Weights of a small transformer language model.
Size: 15 layers, width 256, 3 heads of 128, vocabulary 5558.
Architecture: RMSNorm before each block, learned positions, no biases in attention or MLP, untied embeddings, some layers without attention, local attention windows, hashed n-gram embeddings.
Training: a variant of Adam for these matrices, 278M tokens, 4236 steps.
Each number is 200 + 40 x the weight over its row's rms, rounded and kept within 0 to 999. Layers, rows and columns count from 0. The size before them is the row's rms in percent of the matrix's.

# v: layer 4 attention value, 384x256, rms 0.0572, rows 167-213, columns 64-95
# o: layer 4 attention output (transposed), 384x256, rms 0.0552, rows 167-212, columns 64-95
v167,091,191,193,152,213,182,215,170,223,204,245,173,205,225,238,169,140,188,204,199,199,224,170,289,130,200,200,203,222,206,183,245,229
o167,091,211,187,215,149,219,175,201,191,238,223,212,251,280,190,290,209,244,218,205,207,237,207,191,193,146,234,137,173,194,168,189,209
v168,085,70,233,202,156,238,249,199,111,252,194,87,175,243,207,259,167,229,226,186,234,171,188,242,173,235,187,161,294,192,257,197,258
o168,090,270,195,239,306,216,158,180,200,246,192,249,121,207,164,218,195,245,233,165,181,209,195,192,195,174,194,198,178,208,164,182,160
v169,076,225,214,193,243,164,286,213,199,233,191,277,162,218,247,217,189,156,220,172,227,183,219,312,182,187,169,194,232,185,197,254,188
o169,074,213,190,187,251,158,149,177,139,234,201,194,190,220,200,245,269,155,210,190,183,247,207,178,200,223,227,154,101,221,232,163,283
v170,078,178,199,168,245,170,158,182,157,180,184,212,160,201,249,199,121,235,200,178,194,157,227,235,174,187,223,231,223,139,163,143,162
o170,074,282,164,230,249,234,197,186,247,223,202,201,182,256,146,177,208,198,232,162,201,182,245,182,226,239,238,101,125,271,170,158,203
v171,097,194,208,220,276,111,214,203,193,233,107,293,228,226,232,177,225,260,178,154,203,158,294,83,256,241,227,216,196,197,153,218,209
o171,103,270,190,165,186,222,130,196,240,168,280,210,216,216,111,148,219,156,231,227,199,274,161,179,211,205,206,168,121,198,278,207,201
v172,098,190,228,180,244,145,234,180,245,180,217,250,215,215,248,170,172,212,239,143,223,169,183,298,192,177,184,182,196,262,180,259,280
o172,102,226,196,205,151,199,195,220,216,254,249,210,243,255,136,265,329,158,181,175,190,146,224,228,223,116,146,139,187,212,209,190,153
v173,080,207,216,236,135,204,170,202,177,214,206,145,203,232,200,218,174,222,233,178,195,193,200,275,232,223,243,180,238,216,174,231,219
o173,078,207,99,230,278,237,243,204,205,185,131,229,214,274,210,270,252,247,183,137,189,176,186,140,200,223,238,56,248,195,209,199,219
v174,087,131,221,183,198,195,228,138,211,190,173,174,227,209,258,164,232,204,130,180,179,210,222,186,125,263,164,172,196,225,213,209,251
o174,088,167,204,164,132,232,193,206,231,236,224,170,227,182,210,205,130,194,243,213,165,205,200,280,181,190,183,218,243,151,195,228,191
v175,093,156,202,275,197,215,149,232,205,201,248,220,218,183,156,273,173,171,119,165,185,197,196,182,169,226,164,215,229,146,147,144,202
o175,090,217,222,118,217,207,206,214,187,231,196,242,198,188,152,195,140,186,211,249,258,236,237,223,153,292,287,182,146,132,173,161,233
v176,077,245,223,197,229,122,218,219,201,159,235,270,162,208,238,320,135,144,238,208,212,192,250,192,113,259,191,203,198,256,184,269,200
o176,077,185,183,243,213,147,176,222,180,195,167,141,203,222,208,264,261,217,275,179,174,164,168,203,272,209,207,91,164,188,163,181,232
v177,086,146,227,222,191,173,200,253,213,213,123,187,209,168,273,180,203,232,105,174,197,171,276,137,167,184,238,228,195,176,165,121,244
o177,080,244,189,182,168,238,165,258,186,170,265,223,245,145,152,139,204,153,205,214,224,209,248,214,246,224,220,147,110,285,244,208,180
v178,080,182,218,140,146,216,218,134,169,203,213,204,225,252,241,264,176,173,247,233,209,170,218,162,222,226,216,125,210,286,190,306,207
o178,081,189,243,192,251,221,201,143,217,172,204,217,180,195,173,261,239,216,207,159,276,232,175,185,185,149,207,260,178,175,170,217,149
v179,095,142,185,188,190,265,217,174,191,209,294,180,185,217,274,274,212,149,190,183,177,138,249,210,153,235,249,240,216,190,210,123,230
o179,094,208,201,180,260,192,212,219,201,158,105,195,137,183,243,171,149,188,238,210,201,126,254,242,170,273,238,164,145,274,148,169,206
v180,082,206,189,205,238,202,264,221,121,214,239,163,202,252,156,168,124,181,197,151,157,213,184,160,131,156,166,213,156,142,135,228,207
o180,081,224,146,207,204,253,154,132,164,193,140,189,141,172,246,213,235,162,230,205,204,236,215,187,230,306,196,126,245,174,180,134,245
v181,082,197,226,169,156,269,227,185,252,205,222,141,185,176,209,262,248,186,173,207,216,181,147,268,264,137,197,177,234,223,227,175,171
o181,081,226,211,228,200,199,228,147,211,181,203,219,174,218,247,289,182,260,155,246,249,219,209,208,159,207,241,314,320,145,152,153,170
v182,069,157,199,172,183,184,233,186,147,227,228,219,176,217,221,203,205,157,187,167,253,223,209,215,143,230,329,164,134,188,190,239,171
o182,064,178,262,191,216,173,229,199,176,208,228,206,187,200,199,203,140,232,200,222,236,190,121,139,193,114,172,242,198,211,137,174,166
v183,074,260,148,204,200,186,272,246,200,206,172,187,189,168,141,149,281,207,275,183,227,176,255,187,197,143,227,160,88,225,289,179,176
o183,074,99,271,203,128,219,156,145,227,191,291,203,222,255,227,200,256,165,114,183,180,194,169,202,171,125,149,336,309,218,212,257,178
v184,077,255,172,191,137,246,173,207,202,161,220,163,277,197,163,254,235,184,251,195,155,139,229,128,194,160,228,140,201,175,199,141,219
o184,077,205,206,188,202,256,196,223,274,209,176,218,205,191,238,171,200,256,149,152,124,97,233,256,163,210,206,356,236,203,212,247,153
v185,082,208,169,191,191,250,166,235,138,256,221,131,214,190,204,207,211,243,185,193,163,186,101,176,288,118,202,198,170,206,206,113,206
o185,087,207,190,202,249,263,204,266,216,211,172,202,195,166,202,142,151,194,182,194,160,209,216,212,135,272,223,180,215,189,186,186,164
v186,080,234,198,186,217,149,199,169,228,222,165,257,166,220,151,192,171,171,249,197,196,200,254,242,203,304,124,233,130,116,173,231,190
o186,076,143,160,155,205,120,129,242,107,287,302,197,181,198,126,140,234,153,210,163,142,245,222,182,215,207,182,209,196,169,225,236,233
v187,084,326,132,230,202,153,256,228,187,217,184,272,209,208,189,230,190,192,211,196,213,216,235,175,182,234,245,213,177,219,178,219,228
o187,079,192,221,140,148,221,172,217,227,193,197,150,250,160,247,207,291,216,145,223,206,209,242,224,181,210,233,287,221,160,272,194,223
v188,071,248,176,158,226,233,201,206,218,200,206,145,233,204,202,131,182,179,155,230,228,207,149,266,258,175,224,169,198,228,232,199,219
o188,069,185,215,181,99,169,242,239,197,209,262,234,237,109,182,185,268,232,146,264,220,219,237,250,196,173,152,297,226,156,142,194,139
v189,087,112,179,254,152,217,233,144,104,198,215,146,190,181,258,236,192,246,97,217,156,251,177,220,216,139,170,197,249,213,111,227,250
o189,093,254,167,182,268,211,200,189,153,189,146,169,146,88,239,214,129,196,239,193,240,226,217,178,237,278,239,160,176,195,188,142,237
v190,085,181,272,191,210,160,229,217,206,172,193,240,178,239,267,186,187,172,154,134,215,161,230,302,178,159,234,215,247,223,227,276,127
o190,085,270,174,155,191,167,191,201,242,232,266,220,275,297,123,263,172,303,178,177,202,244,158,171,219,102,238,188,189,160,132,94,212
v191,081,199,183,259,180,160,234,218,189,181,175,208,200,172,126,172,190,224,188,252,224,276,209,227,254,147,180,208,197,122,192,226,194
o191,078,236,200,222,186,122,219,244,121,207,252,169,203,199,152,174,184,117,202,172,200,217,254,255,252,219,212,205,162,263,216,183,225
v192,082,201,224,190,151,253,164,168,169,198,213,230,228,204,168,165,223,198,219,206,181,223,129,201,213,328,213,205,236,174,193,209,214
o192,077,155,201,231,270,194,146,159,247,205,161,163,185,223,234,217,187,227,190,157,209,208,104,152,204,173,166,150,207,164,212,261,199
v193,085,247,240,208,218,190,228,177,146,181,187,350,195,252,117,275,210,169,288,241,160,267,241,201,252,260,176,194,219,190,204,267,166
o193,082,193,213,225,254,140,196,198,157,235,175,108,222,204,257,149,218,209,207,145,137,150,94,184,207,170,146,202,177,175,246,215,250
v194,092,249,191,151,215,185,180,167,227,215,216,233,192,177,241,127,155,157,167,138,212,171,215,227,189,130,217,239,173,195,192,191,163
o194,094,200,181,142,109,219,170,236,190,214,219,173,243,205,200,207,187,129,174,249,266,239,240,189,198,249,182,140,172,175,137,133,201
v195,072,223,193,201,221,212,156,212,288,178,260,234,214,167,230,221,171,222,218,217,196,182,142,233,216,250,123,206,204,202,223,171,160
o195,072,168,129,201,210,219,183,276,227,189,223,203,229,241,224,265,231,174,212,189,169,206,192,206,189,204,183,239,240,182,255,193,221
v196,072,325,182,242,156,200,208,187,182,193,181,277,227,170,77,221,204,170,321,249,218,210,158,218,167,184,208,218,214,248,207,267,129
o196,069,217,212,226,218,167,254,175,214,155,221,204,212,251,208,245,207,236,144,162,208,190,192,165,209,143,215,303,223,155,235,187,256
v197,087,250,221,173,237,221,252,227,172,162,193,249,199,225,261,185,136,244,241,253,170,242,175,226,176,179,242,175,264,279,218,262,234
o197,087,193,240,291,193,194,222,201,250,231,165,151,170,228,162,227,220,198,262,194,200,194,182,241,220,165,182,130,150,205,162,216,184
v198,071,234,199,261,189,231,161,216,203,183,153,213,143,175,137,170,234,155,209,168,249,230,134,140,245,199,247,175,190,270,208,144,212
o198,067,113,228,212,175,219,230,236,192,315,244,174,179,210,206,187,202,256,148,201,204,168,158,177,186,188,175,219,234,184,224,215,183
v199,074,185,171,253,230,215,184,209,190,120,153,184,207,236,307,206,221,193,192,197,211,181,175,246,279,217,188,174,217,236,283,113,263
o199,073,217,248,211,188,211,187,203,261,255,234,229,228,175,164,187,223,152,197,127,133,134,235,207,213,133,157,275,170,237,202,245,122
v200,073,203,187,194,112,200,197,151,178,204,165,241,191,230,218,235,195,198,207,145,195,175,175,214,175,228,88,194,156,235,233,181,216
o200,074,144,275,143,200,216,121,188,229,193,193,208,207,139,286,215,203,208,145,177,229,195,195,222,188,190,177,353,311,168,216,248,167
v201,080,174,204,261,155,149,188,184,160,170,233,154,222,231,191,196,277,218,245,202,161,231,173,148,182,208,170,214,224,210,231,250,225
o201,080,204,243,224,177,297,230,193,275,154,220,288,241,156,232,193,176,217,191,132,177,131,203,173,231,194,171,268,291,202,241,208,180
v202,086,204,197,179,200,271,206,225,190,167,217,164,197,251,214,146,222,206,215,185,186,172,110,260,226,205,207,193,272,200,191,123,251
o202,087,176,221,243,202,177,196,169,246,253,154,221,174,159,192,173,211,203,222,243,124,149,191,253,175,205,154,159,230,191,248,216,158
v203,084,166,222,161,236,207,235,250,189,181,206,181,196,241,267,160,253,238,113,177,185,231,195,249,89,174,165,236,158,181,147,217,188
o203,080,253,165,179,136,148,115,230,150,224,228,159,243,143,215,170,233,158,243,246,188,197,248,231,262,204,200,178,160,261,238,157,194
v204,089,153,226,204,233,160,180,190,198,208,152,146,205,224,220,304,191,231,174,275,255,176,284,190,203,242,250,195,252,232,226,137,245
o204,086,247,176,234,234,170,176,174,212,202,262,192,157,240,137,214,216,156,247,134,147,202,216,217,232,144,223,181,148,211,188,252,170
v205,078,212,193,194,128,248,167,246,150,205,243,181,225,210,129,250,218,190,230,203,181,155,231,165,220,255,188,190,154,148,225,216,187
o205,080,147,273,190,217,186,144,178,231,171,222,191,206,154,267,149,176,239,148,200,165,177,189,181,166,148,186,349,300,201,197,242,150
v206,084,198,234,249,239,206,166,199,192,199,146,218,209,177,213,243,154,213,109,192,178,198,235,194,280,210,165,192,226,150,164,168,208
o206,076,266,209,157,182,215,218,197,153,233,226,261,196,254,183,237,181,245,190,194,241,187,240,222,147,180,262,267,162,221,229,227,161
v207,074,194,164,154,164,242,237,199,163,202,137,269,165,214,259,124,198,181,113,178,164,178,218,161,187,161,169,185,163,251,246,244,143
o207,072,239,257,188,174,218,155,259,211,192,212,161,189,185,213,184,157,217,209,261,301,244,150,200,210,172,206,180,163,250,143,167,169
v208,068,255,231,207,195,239,239,153,242,188,220,282,159,206,139,242,182,166,192,158,213,136,184,237,236,221,194,248,210,194,173,149,212
o208,065,187,235,208,166,180,196,124,163,186,166,167,168,236,230,211,244,254,211,233,210,204,205,186,173,153,223,216,195,211,197,248,184
v209,086,209,210,216,179,198,192,209,238,171,202,153,227,194,153,215,232,176,168,208,182,173,182,299,217,166,123,139,227,259,182,198,214
o209,084,132,237,189,197,119,186,167,172,273,199,203,185,202,227,287,238,178,225,182,187,199,233,243,184,204,193,200,198,161,205,231,226
v210,078,136,254,222,176,232,216,225,104,253,203,192,219,187,155,139,239,293,230,135,198,192,256,136,219,185,213,190,159,210,196,199,259
o210,079,233,184,139,248,256,126,170,220,206,183,148,148,205,213,127,170,238,208,167,161,203,162,202,194,198,190,155,194,244,176,231,150
v211,088,247,229,227,169,203,180,196,266,138,227,188,195,172,206,186,226,119,237,256,190,188,163,356,242,198,159,187,256,282,263,223,263
o211,087,198,229,222,150,155,253,211,252,198,182,262,287,180,242,337,278,274,160,204,148,111,231,264,212,124,178,179,206,192,212,249,241
v212,080,215,185,193,167,159,206,229,244,240,160,225,255,168,98,125,222,194,184,173,175,256,167,136,194,232,203,173,188,228,179,214,206
o212,083,90,257,141,171,186,194,200,178,252,242,187,249,192,193,172,197,195,159,242,225,288,163,219,157,198,171,249,237,103,244,216,217
v213,088,212,189,186,168,205,221,158,158,163,276,244,191,170,374,211,177,169,208,219,174,175,168,182,76,206,88,191,249,271,249,279,253